From a checkpoint of a small transformer trained on Wikipedia.
Size: 10 layers, width 768, MLP 3072 quick GELU.
Each number is 500 + 25 x the weight over its row's rms, rounded and kept within 0 to 999. Layers, rows and columns count from 0. Numbers have three digits each. The size before them is the row's rms in percent of the matrix's.

# layer 6 MLP up, 3072x768, rms 0.0311, rows 1532-1638, columns 192-255
100:496496465457497480508501501501480537454554557475533513470473485483508503533457508512530478494472491468476533530517468492496513499524531473494518536479465500476514502544492473522534460472472471
095:491531512467506511529507504485540481518511460500477514491504521504461513450561523506486514512461498500497526482500503514508517504507506501530528451482511502479533462502491493471527453515463534
101:519487510436525515486518522529520539482487540508503496489502474525498521534507499524490504508508488491530479461487499539450525520501453467489513526496494471513502457516520482518528502495518521
116:496516494534552498458541538474493510528478500513494485492517452522536515487501516522474516499510547506492501498511523553506486467498472490502508449555509511532503525505502456500477532507487513
101:505469533507491525484512511457507527453485489520461518478500531505485507502521535493509513472456500498514466476482532519468497471490513467504542481468550487476472537505521492518496519483467508
097:544429501489537515464502503519511498493495480494520468499500468462474503499478528510447469504540516518484486454549561513494472472515490508499503485482447456496560484500487463496498507517531481
094:505474521471506526533528487491473485532485506512541474519511481520522496513511487482497483527499504495475497470524493483510464481524519514539522486515539490464528552484464506532511496482516525
096:503429498498528540519487547527468482462484482498507488497535481463497524482482484516533493530550527520461486483516500520487493432525495498439486534510450517504502450487494532486520514518509493
097:490489499482501479486496462459503495502525529502536512489489543515488534508512520480468523491533479525566470511496500533466491522494512506508492507504484549533458517518468491497462522504518499
104:479505510507473479512515492473488530511473495506516503501482490526483516463482524489522492503489536492482517503490552479493476480490494489486537470485532470471489487519502528494517463483476525
101:555538492505501535512521549554498476489534496473506488525487545511483533515513525510507515509524497496489487470499420535474460554489476519519532528520509507510510464533512459492550496494496486
097:474509519524523524495500508510515526530483505542523453500528456517465494459498486499500546523513468502469517489505458469497484497499502489508530513515517466491494507506527502501506515497523544
095:471510516528515526486490484466452521486519531478507482507526529531520492494468504507451485541508487460489521466477506474520479540486499476482530498514539495514499500497508514503478493526505466
099:561482490516496486510513524492469484517544529494488503441511484549501526531489502456507452559505486487472516481539498501494539518486500493530505472507476502484532480503495461464470537479509507
094:510484520533498500499501491523475499495475508487553509485517546509493545514505506520486487535541522477495472512496495473457465467525492514470488495460521462535479473472527498507519461542491526
101:491510517540476491493527535535523516520514521506495523532488486504513530462498502481482491490477515507503549506515483550458479444457480455446518528502524533494490517496567500502514490499516514
103:476514491480495542529524539503513538468485523541476524495475486502463506477469494474467520556509537534517495513498506533516509477432480488468487470495491522462486522515497484482498526544556514
102:463462533505506472518501518468472534464500513438532533509490509518546492496481504520512490516497496492486562481502523539486494541499477506527525521521458518491517504553544463477487500507487515
098:513493510538482496523504525510525499503478502511487444513510479485467523511474496526512522510522484517512514473508501536529491547534475523514489487518474486461494468501498486498504473478534495
095:518484504510505485446502531480517500471505505472553556428491527518462553526513488506484542533476507480496545485464494463487520512501482480517566547512502517535487490525534516451509499566541504
108:478520522488478550505512522493547483535510491501514519462537498494499479526525499467515485494469443473506519496453474551455471481452492477505496530513520531493469491498520449493471513477492536
105:513530492541513528490471504523501508542468504499495450488490522527491517478487498518536496510518491475522514486507531460488465458527484481480519469473462491479537496500425518499505569501517478
102:511507545464522513483481533496473531512510529506518447473492508524463512512523510494519551485512473471498499509512517533467449496459508466504444530471425485521488520489517506507476508507537523
102:515514484471512525461541512516478492499494509528527481509445515470524525519527515539523463517523492433463491527513503495455470529508484486548482465486475502483483498500478500468486513508490556
092:522431492472470479494527507533474480509514502522488491493470484487516524517472488545455520495510485531494465492435506525536498544493501551517474472551496502509493524538510491525542509503530512
097:496487505495488506494491533530516449515527486487536459487471497427516464454541498512505562533530468512497519494500504509498503523484489535484532454502514477522495522504530489487528538515543495
099:501492490483527495537455502520479526545519523491538472508501505495494489481474508517492510531495465515479480479529508509490487526503506511496490527482471514533505531520494479524504523492493529
097:528487516481540528526482518513459501474474504516541461509512525493547513473502494450463484535525523437477491499537529539512481524501490508525453573512523503480520478474506487447480474499509507
089:500498475499493508485522532541504535485514486512534471510489510541494482481510476517481512533508493520464486569508511508454491505503492525419516484525498455504543503505532458569493480530501501
103:518495515515499507511470499462510501528537552535492452455528522530469500462470472500539482512511517480473481483529455509453518519546511474547542488485499513469499507537526498479496484518499523
101:498505461499498506517488535497485493484536437511467478488517535480505484493473505478487461546527524509525525485545490522482507511518493535527487519524461568470515497505524485486522534529476504
096:523507471503513512486531538497499525484525468514491514475521547495507531499520534506533504515534508517509523513461518479465515462569504535508454487492530509499486533494452482449475490549549482
097:466473523467556524537498512491490521531505525459487468524545542466534540529500484516498565506488549511439492506517492519525449522523509524521509511492513519476522508525529498470473481546525480
104:487495492475517513504485505499495548463495511494520464494513505518530513503554509523531488538489496460498494496541469480462465492487497506499550510477484492530500453519533474455485497534491510
092:515503495513504493469548521526489504427471547516471509519526515470495516477498499537504530560489505503536502499511453538476479493495478501497522534516499496474487493509513493474482483546507525
098:509492504486527489494452518453535502497515456509537508470524522500508505510500469488518546508471473502462423522493506486473498494491480483513506494481533516438486527482532500482498491491485473
098:485517519508497538491504514485526495500500515462509483510500502513476441530503515549523498492489535479485513491496451481504498502502498502527493513454507495463517494526488491503519482479481471
099:500474469507476525511511495540514487455503491509495487486467546484500497466468458485524512480506520485473504471517486517495520493488551518464497513483460552519481517477515508525502527502510496
106:480466542499531525480514526492529514524499494511509492473474466508508499455503470460490504505487460525471513510486523467467507496462480506457484472488467536530537517544481504513476504492531530
103:473475508486519507476526506517495518511498484484563488484464544515469503478543501526521521508509467509522533490499519492490450485518487474485518532504513478510522570500535491513503508493503487
099:542468531462515502481543514469482469491504544435511435488470509509486511443503512496514520539519485473524516512552512467478507518459496523508500482478486483502472499504511503493468511495517495
101:516497532497538514495504496515498485510476494499491469482540515509540543476514491518527476495531482481511479491510526491514432473511504485542491523505477518557545500465487472496509493512511506
107:502519476475517500515515511541504481459507495466441506493502522534510514471470542493481472486508503502522482503475511506488470513521510530474474519496564460550527512520520486523520495523505507
099:479510526492517496514490511539518521498506492493493472552494516496484484480476465527497511496452530540473537476475503460466539509534508485487518469527498537504462541509504515536494488468468503
097:458487528549502530512516491530513490527506513522486523518475479506498491505497575509510499500489473501484508524476457494462475461473509532468511522504483492435508453523506538498465504503511492
100:514513510476497515538502533503501492476458538487487453501461484447503491495527465494530495502479473542512500510514509529492487492465483488459493482503461471488508484479497467489493495511481459
091:537483448501500491528502551509474514508509548442505472548488532491440516484479523485484526504495495441475566486525551481520504527457466494523471522497524507528528515484488510527491530544500476
095:532511517481509500498454541522496509503501515533512469502493520504484484474475498549504531465488542538491547496517517491503528460494488500489535524551461507540515508486523487493491487502514490
100:510505466489451503512466484486493526473533519490507457467460500524486527465475481491529524523472495496519500491548473511470459514574541511449487504494534486483528514500461479465480487486511523
100:519494537466533482461468503519502524489473535471494510499538535519492511478523502508469517519530518471452516484519530481513502473433457481460523484494524467513468518460532479542527511503532515
105:538485473532507501515480504500494478524504509512537471497501515515501526487479520480520529489523512545477541467550537494497467465524506520502496485511450503514505499521497501451536505493504531
099:496494478494505513533468480535519492518490524518517482471465509485469511509514478524499464516506479512485493446485513465500503471548535483484480500488479544465467530439485494501463475506519482
091:482469477522498493463507491493502477518473509453542500532522502538518510497507501511457531476474504494509482508497536552502457473479495489492517484479498500540510505485512487530478527454452510
097:475485475515483530498464517485534501468521516468510521522536491533538541531482470525511476515504493475530520487492494501491467526437519501514523493493486514498478474520510472548500497484474533
106:481520443484512532497477512532461491491503551481499480504444543503537448473522530487541475494455503497493545546480480483478529518444495501507474494520486543503513516463499475497533505472501523
101:444463500477526514471529512507511495495531508468522484509506496493485524564518505506520467584492474477469518480508523436473471496476494549497535506516509516465496526506535451542514483491468518
102:493523482522494517495500540518472463474517513520530463486487511467471506495506464519489559480488460485481520490518519498512488500503509483482522507476510528511515463483483505509506514438534480
104:473523486495471515507544506502509522471502516481506470502488505507522494565497473478510485517494535472500531521537513468495479444509521477488548466468524514507497523501489443514530509497470527
101:428512457506469530487516505478519510483476509464508481486500490473501554494508485461510517507466464515458470454459505518495525504507492463454489481489536487467525461470510476573466504544524524
098:510505477502520501510469486498506533466476489499532495497503510567526562494511485502497486508533497522471505494478548486464504540486510477523500509503474490525563479549511473475518500551479519
095:491484511475488489519508502528490514495523510479495505487485511500476538537537493505486502515489525466499508471492517501484530516524541494491481494552513498492505464513437495503463516542505472
102:486482505487523509489520517490488487507497481505464451561507523513477521501489497502517466509476493488483470465532464503478493535470505492528528450499478488545486525501511504488498504485513522
105:523503511476493514500491505544495500456518478533530484474485490516493509499507507506488498479464552491506530518489539515500492509504435501485510504483539550464535478508506499459469525515471468
101:484477467480520483488464540478527506548474543476466462487473504476500484460512518514465495494491512533499494507476511452490522503536465513538499533499454494480496487502495511521521521521480544
097:475493477472523494504512516488521502543516516502539502455466515527493525478545529496481522542518485524458491473478516482459524453514494488545565520496488520498498496501473482500513489494514506
099:529489469496509512511470535467537511469493487460472491503522497481442557488489534486459548528495534510494468479483509548501464520493565464490526531468513462523498507505495494440490483508548533
099:492492531492500484524473522516506533486459510515531480498473516548512491494496493464517491525504505500473483475531515507461504461544481479469453498471542530468541530508507483483494521517538461
100:531445520516502515508504506493537451493538493496468489448481488485480532502518473513504526521518415466493494483537527492521487476536486458502525484477511526539529501505489456498532510473509500
093:486505454525525523505536516486533447449516507523483478542519502490464502521544511525524548503464529457536528494529472540472508463454503471515523512448570466516524452497491516468517490499487492
107:512467520481467524511487554513452488496526509469554479512491489485456513448494483499539527519518469511496545502499428506449486493467499522522500501551480525539492491510505524510504494518473474
103:492475544525510507516483545487538489524506498445498442489472496513562524494510502469495526553525503464474439520540509462480524464467458483478488495488515512501542524505492485526500502520436470
102:498521530502502500477496498505527522531475475534540512518453490489478466484501476476480525496498559450462518524531494450450488460484494475491531509460458471510512530475517501525446512491507558
098:483427502492520492497516505509490527504479501552510470545529486505506523486489545528500541514501516470447506487537469499504484512505494532541540454483469518531506460465516425493473488508510526
102:452504552510515519514484499476524535556510497521546479457512531529537497484552517469487517493519504503498498477514518573456477494491520487542515513510478486502499526531519486500481485514504552
099:479489478504477537500513532514549548471536568502531489518474506522529483514507503523495531526470505443491495517477463468473513487517496496510537509518498480472515539482472481505458488486458480
098:488552495517482501470521534499552457463457506493494473491527492487552496492535546483503495516483476502528515497549495519509452483496509511470513543484534538483526513482443442499494495534511492
101:481486502500488552509493514486503435485537452523474464479503493505465501475509462490493472498487493453514493507495491525485471471534492485489500461519465491529551493507492479492483510483535553
098:495500523493540487442498480487501550543494546446489561480524511573476503516468528489499487540493461511493496533483531483485482515503473509545530484479507505474513501465530488478515493511496528
105:495479489507481522469532500515502489521530533499514505503453505502490486458487521489462483544482486500520549492482488485479464481474494476488516518518533510508512531483462507474485497512500520
100:473475520479501496460499498487508503519498507470514511501476497471468536463513515508516507498471493533497535476493502490475491533492484472516515487433465511559459540485463517511492515444503496
102:493483515487484511499512497558511470449498516498449444499548513506474473486494505508478505482497528521439496532547520507503486430481518492482474504474524476505491492459483460498539526489542494
097:462528515511476520507462469492498539510513498519543514496483501515555551511464522457559500490509522522501517530526488474469469481487521496460506474516504519451519511469552482482560501545490476
102:493453511535545513514530494463520484500468525507491488478528512514506517519507495521499470545483521525499498517523509472476538426576507477508528532510473486505534467502490520509536500515479522
100:521498524492531524525555527501487506497508498469513533495458500504504514506493513503522535484483493474468476472488502470481511488513473488536477461506491513506485443486495489510488508449499507
097:470544532531485533528520485478499515514530505489553511506472536525498550511537520520522527490497495491448487505473512491491524512499507472485517483442485484518499462513554529472499486469499496
105:464535506470485485502539499461500501466520472518496498551528471519489532521496493498511513530442537488474491511511522446540488485484503493540523477512465492475505478487515493478524517497460561
107:525498484484473517483499495516503406491471510486495481497483510490512514505505488512541480551520520510501515495543487464477504470469458527536516484516495498524537485514489478513522485496494524
099:527461503499494476467526518436454493575542498488540487524538518491475531517470476496513536458482509464478519513483507540459457499465498486483530476484490483490506534490505485511472490503511501
092:520470465529474490484467500500457484479543542475546483509484487513477499512507510519488533532498489515483539517554475490461487498463467527537481459447498485492543500528447447520535492512488527
097:437503484482471525492495482525513511469444564514515505456516468519488476467503493513518504502489496497481520470529482457488526480503482488490470479478499467546513505482490502519518549458501522
098:506498518522525506508478527547478504531495481521505489502574525516471489486498523537511499522530509507534534516492499451493501477473516465484496489533470520516486533504533481487493530488525549
101:495524503516525497503527471486482491453489490552527526525459505556484530474517513482517502467460499510508529473529499474480510537532487485474485503486500483491500504518474486478515490532570550
099:449480516504504501495511504523532497489492509527501479511499485525509514532477469471520448527510492502537533508513505472494471472460498515518550527471486494538530515507510475520497512524495521
100:486493460502510468512452484512460500510470533513500500450501505523472481498499522513478545481516509477483525464507523497509504497538506471515508485464556484456480466477479448520529507530534433
104:524540531479531529496497480453503486512490507515534479500484525541506493511521508545497530517528482482471518497466507457495487495528532459510484456455521516560499489510452467519445518511549486
102:527531534516474506468548535476511483462519526460486501527518497531491503488550541494479526477479482494492483552470468436504530462497470486521513512438515526549486466486569514459484502485547502
102:476492512521500552549495527477485491517508502516536472493536477536497469459544463526489485510488502489514504475524495524485509433529490463528509487518454518503470480502516503495500466485560496
100:484526496525523535525487495465498529489568521527526483494500495469531477481500518498542519511481433540504438476492494480459462448514509526493523521502490470483533468481504473492514516497526509
090:473513561436517521498489483469536484485512512465489480453481528544492513479543485475479471520459489544504444519523537505518532517480496473462505502503452562487533539522538472458540510486490532
096:496492516498480508526534467487515524481496500540535479470503524498523509486507482507504494572509517477440515507534501518498474515537468493460511514499490491512514483504492458509493513499501538
102:541497492500513508474538480487483506525493464480525491507453474536460507536488524513523491500516496467521525555562487518465498517476475491462525483516494495478511467529517471513482516510481530
102:528535504488518522514534505461468497536436468448500500520482491542505523492520543488544508490476448480470491448524486530462453512475476488507540495487484504513497490476544504522485489513498500
112:526460484539488528508492510519492531466482472475490496511522494498499485508483504483491545502473510490499531465484497469499514541496484495534532484486490482471496483511505470475469484525508508
100:499468505528518545528455550501519477491457497517512479497502528503544502479515533489517475529513475490462490553538488532505512515525514494544488507504499501485485486545530510526483479545476539
099:517516524521525488484482493520517486471481502505543518499478481483488524499480491481528479520473486483488505481528535489488497472464503457499481521564501539476504496490481482481460537512484460
105:510510499561458484508547498489561520493482508512523485457503480562522499482537447511545472511478477514498527509479472469508433509510492511458507513506532502546494487504531462490548493448525528
098:483529511519505511486489515489536554503532452522482514496501509517447454479510537539491476497525513452496510526501501499514480477483451489516494512500430471542526513492530477493523468497508517
# layer 6 MLP down (transposed), 3072x768, rms 0.0303, rows 1532-1638, columns 192-255
098:516541519503487522484509479526540482453465414496521512462496551521499522535499544470540506506515515473471485506513447482496495498512501493506479547497483462455517475471498487483488485507539535
093:517499503509473466513469496520493481506509481440506475488477473515507480491493503512475502542514500465497517503493488460475499479467496475485474526481500512484524500486461524525522545475498461
100:498512485503449465467461491505514498526462466543478546535492548537527470490514505504500511538499502497456512516490493502498514470494437519488511488478523515533458541514503509498471504492487509
116:519488527504484490536495505482506480522486551524507493479488533455549519494471504499489520503482519522487501471518520535495531497504542510532498493532488488496504512519484494514469451469465500
097:488485495508509544523520515456505515500531525509442458506471514503474539515497530515499486528505496532563493508508497505493494494533484470502527538471459499483501501492473513495495548528488500
099:465456521470473514499474525513471523523529525541506510493552473519487483479539456479515491533513430489505528490496493487485478516458489466515476498537519494536456523511517488534508541501479488
092:498527496479488484454487510494534526463494476490497550513489539487474509499525508507513547463523516494483492530483476510505507468443457485455444490500488532545472497501520506490520517491492496
098:577581481485540527519515486476517537486529498471552508463492533541474525523494495473478503501515530483519480513479499453500514507466536457533552517499466519515449477504479500508490482510511532
090:512472502529469488471493502536553494545480478498485510487535514511484490494523495475491512521470514502508529509501483484505521520512484562492471463516485523486523545449490472486510546486432476
104:490453506490497492553503502509499477545489539517508501518506475530464503455499507510485503514485493514484519492496491523524516476515509445536496485469476483518494499512536501476469490462522514
107:486516500497509540525510514463463506491494516511560498546559483521527498478492464491528524481460546492458491491446545467475492457531504464525508488515517482464512499491513503516499456491501530
095:526525481525483484516501495494519509446509483506480503518503536472530497511501525502501502510501522514465485477497537573528519514474501488500513506464575467479494536529489493529493539535506471
094:556502546475540469563490497492486515478490494496455520508434488467472484481517525470487513471474504519494516491532487502485547504496487497504454511499463511506489501513521494427494487492479494
099:463553470487524476465551531486446490517456530509429548531458445504510482488503490464474472468473518503477519512455486523495482512475492498497543486492532521502466468502515505519532474513477512
082:515509488466482506486487472480498459546526521483464508482515472498491484492538497468488509474499471512542534489493507478485475505511511511535529497531471542468537483499527488448475501509457484
101:512509505493514513481503483542493547473492506487512502533510513508501465525521520533508526497485517448519487507495507511513477510527476510503461486482501500521499489504464513485491544545513468
103:508476435485474500469518457542494463499490553509529466499470475502513606516479480470504553489469514500504529500476480464469486488554516499503512558500565472463503484542488477548496537504513526
102:501496467526523481521481493504498500504483511499475473510543467503426499520567488500507476519517467487537482514516539483500494472478502497494476486549503516522526472497547531479497497501474538
097:468486459467466493498527525489501518514491489492466492478490509487525492490527497499541493487485480528484507514512491542502453504463521501471528500485545524509547508502582481460470531497523523
109:528473497499503530527510486496501506501514534487509515500502484524473478500478480440456552518493507524535483529515531495516487473477476476498491496489489468471501541494518466522475488504506511
110:545483458453526524479483526517488478546481439497520495492513487473499496465476514505485511502550539463476493485534467489537495505530486549489494480471479466479495514495502526515490451534477496
100:506488440502458482509507488551466484476496495495484483509499497525502509488527507508464495538484532494510462521482476534520472509459508595497474538497476550514466486503493481479525505511469502
103:515520485546503491544476500492537484493518485494495492450483533505534467518541546496480518487495453513551529458489530496491472464489504504510473506484485456519441515509471452513552520499517519
105:498489520503505480463464512485504492494503508510464508555489475495508512538476467535498478499466491455566485485541536518481515480487497478517550494497511493509513580539533503533509453491485521
083:464542507491519505511489498486545512480490500475507496510542539529479491507491509570521490492474522502510528493550509479458518486507492476475510510477512515514514490472504508502490519488495499
099:518466504489459530504485474523507488488465567509529525420531512577479527494477506513476523511494529488533467483483518530470476510466514475475470473524515438505462487472520498538494494509565474
101:521490512532533466537523512539550515486527475497512485471478462503508514523514478502493487519489504489525537506486477485493510477509496474501502512494560469521488519479507509469518494484505532
099:462527468484530513464520472444500480539498540461502494524488457497488493462492506500503498515531456503537519507482490471508545521485483491489478523519443508495514533489494452448518526505531530
081:491499474487482533508522468511500519502496508482507552476485513526483451511548500494483501526513460518505524548495522509480458469512502536485495508499497473503500507521513520512516478515487508
100:480506508533546490486490503495460481500468511447490522515518497510545500454485514529514477535540466510526475530486483549520476493422511543491495522507473498555514515501470502521493482478463502
101:534526455511477544500498484489496475542527525449493520538513496495528484508469480471563461465523437525505454535518527512521501475501470476486478528513491446492527493500496496530453491503499522
103:494483513496504501511500466461491494478472500468539493538531506489460494507477465465535521473496496464482419505510487504540463531501503471528520520534505519484482515499523532468503494525484514
093:539485550517467510470488525446480546497511460497500501489484524520509536487537503460507519503489455520454469537536521444503479491514502484521498499556483489527543482475532562492530530460510516
101:481490468496515479479419479531498513520496518491478505531496502503502464504538484524458486469521493514501471501499511480531479510538504495503516489472506507554563498504492432531470541469525496
098:487478500470516486519478510476487497531514507501484494540496457487494525486490511491500460478545523515507489480534496475521514534481501513495498481543527519478488444520534487475458490506551535
095:537459465516477538493500473479519494494492546522516475523495458532528486487480517501489491474492474507495490513507534483535509477512492517517509524530462474514575516545533475502517501515538544
099:540520486474520498527509456520527496469478451545528491511494522507491527525513486470483553522515506519460502488532536506492481455519479476491487495485496531513520513496466470469527465517513567
099:460518515517477488501482535518531479487504462506488499523537494569494564508539486538495524488494481498514537498536492503553487528510514508486522491512485480470511503516487536480501477517518477
102:545524498512508497513497464522499510504477514484502472467498525486502535503488531499546511487505529453500490505461487504489471505523520514527539509477536487501479498467498483485483487517485510
098:496484506485515513528451514561493510569530498507483510488511493525549485497460524553455494485498498497505511478464500484496504530554495526468470497513527490524528516506530521467475494478477513
097:520521504512505483512503519529507474501452442523551551492469496521517477520502500505514534487506505550483442485516494470492522477458512547542518519497562517486514508477489556520549511497493440
099:494520463502497488522502478491508508500497509528490518479476508507507500472450520483427470493521524517524496523474538532470526539507507446496511487487473470485479491485492492523527545461466487
108:451475529510469503527520495501511486497483485524516482486493487495478484496470518492531505476530496514515496496525497497479497520497497523470498515485478523453521480486498504498457525477470507
105:508503497473478558513521516481475504516513526516512472509501529554498478532492514460505507515507479504508494484522459504518472470526529521494516474468505487488490493493490519481479506472529495
101:529522500523501463510449486437525505503538496494528497496520478486486534500508485499535499468483513469477490499495524507501487459541475502528457537483567513510490564513494534520475510514492485
098:495507502534525573521521520541448513484497481522456508535484442457526516514502487495507465492555466497468555509517502453471483525466532497522513459509517526470498485460480425485544508501471500
113:502471500482491440508446492481486471515481511474492469567490482507464515513493473440502538481514512453472524490502484443519487511470497503498460497548478490558495559542466480550474480479487480
095:541524526475498464464532537480539491491530476494585508469497477499499528520465499494500516484491463532490474490498480507511479514499488517483510492464510477455502457514534498461483535510488562
098:497523481494485489505516487543478510464492517530502542501498472540502508480460540477505451524459466491498468514553479486478502471470518525482513538521477509491506529495430540469511501495463511
107:511504502506493503504480487517523508570501453499525532494505494527492515513485484467506532546515462521458499528493454474508519482549513497491471491524545480537544510511536467518525522478477494
099:483508486505529504557490478506505472421435509480518472500488535485505460537518542485496461484517492511495480539521488511520488522458482482481487550492508507530500505513522489531520469521510486
098:506479528535515492521447494471456498484509529494536461514479524558490503531520503536502542498507483493560473507499470481497459491485482498495455518515512471466491493522534482502501560486473514
085:476482515500492509522482515442469524486530544545470492500470525444468487539535512551534514531507505497509518537477511503483499548523508526536480545501511511516480495486489488515528505562540471
098:514463506488500467540531508483484501514506496525503515489482493503489533470503501499474490454527462491446556508530556486505487487510457501488513488515486488515550460514525528510527488498480537
108:483519472531502473533476502556538466501489487526536504457454466486524501461525503474510481483500508509520566466483535479506497494489492434495503518527461528489450479512532479468513527467525506
104:475480503542492507523477488469516493514519495512502549522527541537508473463483503479473494476465552498535489508469496486496561491487498490515524525457519483493537478507524533458494547497482466
094:489541452479474497540512476466496512538516518570479497505553496508502457538497479533466506512496487503502555484480500503517511483527503503514487496487485468540490476515493522552525479443513484
107:517484491489485490516488522470496523509468519508470487497516528518460531513434526465498507531486554521507475491487489526471483516484468456473467490458496511529458525491521501506479462519474492
098:516469486593512496491466517498459468447575473514496507515512522478505491536489505516487449518487502509507484495518506532515495440531475503500480487480492464468518555472495498495506480563508479
105:490512472483463492504492457539519500552515502473470453475498539527494518532483493433474522539472528510528500468486470496548486486444554532468533512489538517473488505475521551512522459502507487
098:497515501509528475488477452501522509489497487478493511462491504492490509461471460456498490486513472537501488507501557514495460484477500483515506487554541494506497515503501517504501478490510517
101:503510510523574509511516522500505487504456537480528486501487542529510484536519489489534485560495503528483474532480493482512549491520468505488535565454489461485431466520495487485490464525508492
100:518535514469512474510481501502490489521454555507530525490492460521506494463482498468504517481492526524492486514507470511507490516500497516527516510486509555551498512449479488534479475513513497
103:466503529507500512514480541510540500498528516502532499529521471457498467476496561435512531492492539515483543527578500495530529495471492487480504494509499518470501496514491524509537526444526453
102:450507496508515510473560524494482470507503518530502510501480537484470538497466502483526470482530491505496526506461478530511503443493497512461497510523478552514529512505528515493475491530527526
097:492509480488467488498476491500445509535465466471498523475499510503514492534534498496508500538504496481495502543500480483500451481496478464451492498487482488536491475481483482557501480500474488
097:539505467516527550514526495504487484472502493529440519490514490485524494505511503555534474516520479503506516514489490489506499521466487520514496432511479498495504472487482517512465511530507536
095:463487480548508481469516513480480492481514535506508488505504502505490545508482500518458492435516487488518518471464470544476500537546496535510504498511496494500468482499476520531458470545488492
095:533473495504506518520482503544542497523505501476520460499520495539533504463457516489483483503569501502522506461504485499484456525516493506533476489469499507501532548501484477515527439482521515
101:505512463529543496500470501483496463489490481510493502507512506506527542563476495477547479511520472476503485481522509506513536500485485529521518507508530524487497456475501477484432534538519479
117:519518493493488558484536485519515508486516472525505520473484498489483490497524496499550469471533495521500533478495514484495510488500509491520539505500506526514493479499538506437501511537518484
096:541523469531488531525526507515553449513489525490457483484495428539500518537555485497459513478473519492497485521509506525497511477519497507493504506482462509483450508491463513502516498486520487
092:482523478499538532488538488485504509475510514503474529470507421527513469505510517530524517524523531529493520476513520517507525482491484494494492549526498488518533533531495553536544534497477497
109:540537488459494459559509487549510509485484517492486506494498541518539528504468498437502518515516483495499473491469488535509505490483504484473522497449448535528482507506508491514513484470521479
092:506521458549483495504444508499433489509499511499528491492473513513534498502489503548547446516506528509492531490551528508472524503494505511470529522541486524491528488496492479486474470465497501
105:524479481509470526488499494541519500500477549486549543501473462488481516470527551451504516440476529479510477472470468493523450529490498499471490489531499508480482484475519517490498528477484498
096:525529471509510494518540470491520558490504489509506496492508509491498557484474472491475525479464502467467527465534499488533510503531504477548479499501508512471500498521509492503488535471510517
102:470512485496526463444517518481508513517474508546495496524483514505484475515537488491477534462537487480523477507498472524466482474482514490526497530478511475510502466482514590473515475529514477
103:485510497501460520510473501519520527445539477491454457495479507503554429475532498507528493489517519508454485502519515522569530543488511522454528497529478514524530430533503467498487512492486477
099:581493522508476531502474522551477501534519497504493457520523484512517475451547546485490480503484490533461498539460481483467466509472496542515478479525487497502461499488524508512510491549473513
100:566507517495480465514497547520515508514487496539494473503494505535503476499497464466509558481485521481490490484457515482470472536511498469498528505506479484513496489474489504510503546516479529
106:522479546488528517473512512498529462538454463495535473528477469509470481498505507429506506482525525568512496488531460497486459502470512512505446539509535470538512488489515495493488490513504494
103:526503441530509479491527522500469496485496455486490502512493492444494511433459535473467541499480454455450464509498525501529528552493496518514474539467528499536468542491485508515479521496436460
099:478557503505464535522495517468518477504488504487508461512517495471490440490504499493517477514494505560534490514519534528494474537525480493499460479528483483509479497483478490511505475431543516
096:517473440512480493512490483482547487485503486492508508498462500518500497463497502495496500503500508507518523506508490492519503499479505512470492479482514492498489496482506540521479470501460534
098:513488497555470507492499485494512494486554498574515525498507540489490540498523502527496470498468550476525498517479518488490488477514480456497450528545515519474502524523537497477492492559506507
103:496525487525468481487506484554513528512534483499517518493506532539483505482498490492510520493464554515528514492478511443484498469517481468470524481480521471491520505485553490477513494483490474
098:503491516463546523477462506517510466511546484472556520525483479517542464509527524493488487463504512488493521510474512523532486510466499511491499467508476495463521534519500496476487506530517500
096:506471489471512473485471458462467471480486441499518509511425518493469552482432494456527528484544510490526504485543509481503470495494494482520501483531492490454540510525479492491531475504507514
094:507470524507522472466538534451449517490511477518479474531479535502519481544500497505463509489530471500494482503492474563527508521506488527560535497468503510460504515479501469498479503578510487
100:506517461484474501452512502496518476476495536518521453531440517503531487499505497491527490513466492488489502525494515562520527477460477478506472499482526497465495486506474498521508507540514534
099:509478503491480490471468506512496511525491486544444428506433488497492486527514556518524480522463511487476504540481520492496474487514491488522500468492531536513486436494516541558474509495486501
101:511518507492516494485472515469514494520469505500470472536510460501529476489505517493501516559506547454503523457490489523515502521470479499479496500503540480535498541468527483473511561473488486
093:459522485506521536498526501497504516484523450508494508511511520519480525509499511568501495474514466541510497533515493528506517470520499463532475511488460489455529527507455543469534516440520515
103:522539515512527425520494522526512513502526502485460501477487518546477553497514536451475484519460527536520511531518519464503509504456536493489473522451501534469460486489463514534507471495502516
102:530497528497488479533439509498461482562550503514524480497510538500507516487506489450508491523515487568487528484519507505535466479515453499481469530494464487458482525520513491546477541502495510
099:479514471446547488524528532467538521484494461482497494530465504456478463543492499497524513466487489447469502504520538491485499534521530472507524552472467494470533492456505504482508524494472501
105:566496470498530494526498494499488569481459470506520515494488498549483539514464548454518505507490501513509473511493505478527518504488491528510508482470538570508489507509487533533491498551524496
077:517485466503458506508504499508475515531498516518488505514532455492496488494524501580529536474538487488511522506500468498484471503493515509490495498505511434516500489518489544501513487495542505
093:482533490464478494491466498547504517459507492495502499495484511552501508490525490463489481503517496497508508538510460475542500525449519490460454514496519509509502526506515489522511503501501507
098:509493496543472479473505529497509524497498458488530495489542515481512506521510487500501511521509545513509490533480512550513463491469530457525486547520505468511530503502501498502510490507517501
103:524484474513438469481511545553495493491503525486503534517478534473494480524470448472513511519519518500499486505462530513505528495478507506519497515503456522528522502500486470507504501495507484
115:509463471530489514522478530504514495490449453487501492504499486501529456493495532449491489526505524493499500508468530486551507497535495526494570498496509479526491453497529482502493495477458503
103:563554484519500499479539478466510491501537509458492471531493489470511493494505443485511484483518500517490530520520464478516478522514472515477507537494506497517516504486535464521447492490520500
101:522468512534488469515496537499457516510568515508516494479420478518471520472503493449459469517489508486498541506508501519492480484496549468486515494503456491454482481506507519523474442488535472
102:496499491498533479519465477536501497496514530520478486521468492509524495499551524497501500494528471495512522485499492518522504521496491501493506523505537489528524488495478481495517512474495488
098:505480468474467497536533485465503501537511476528452508507458499478521491489499459503527502555514482456535509537508492478504501467498486545486503499464488480485516468493485502483494526430516501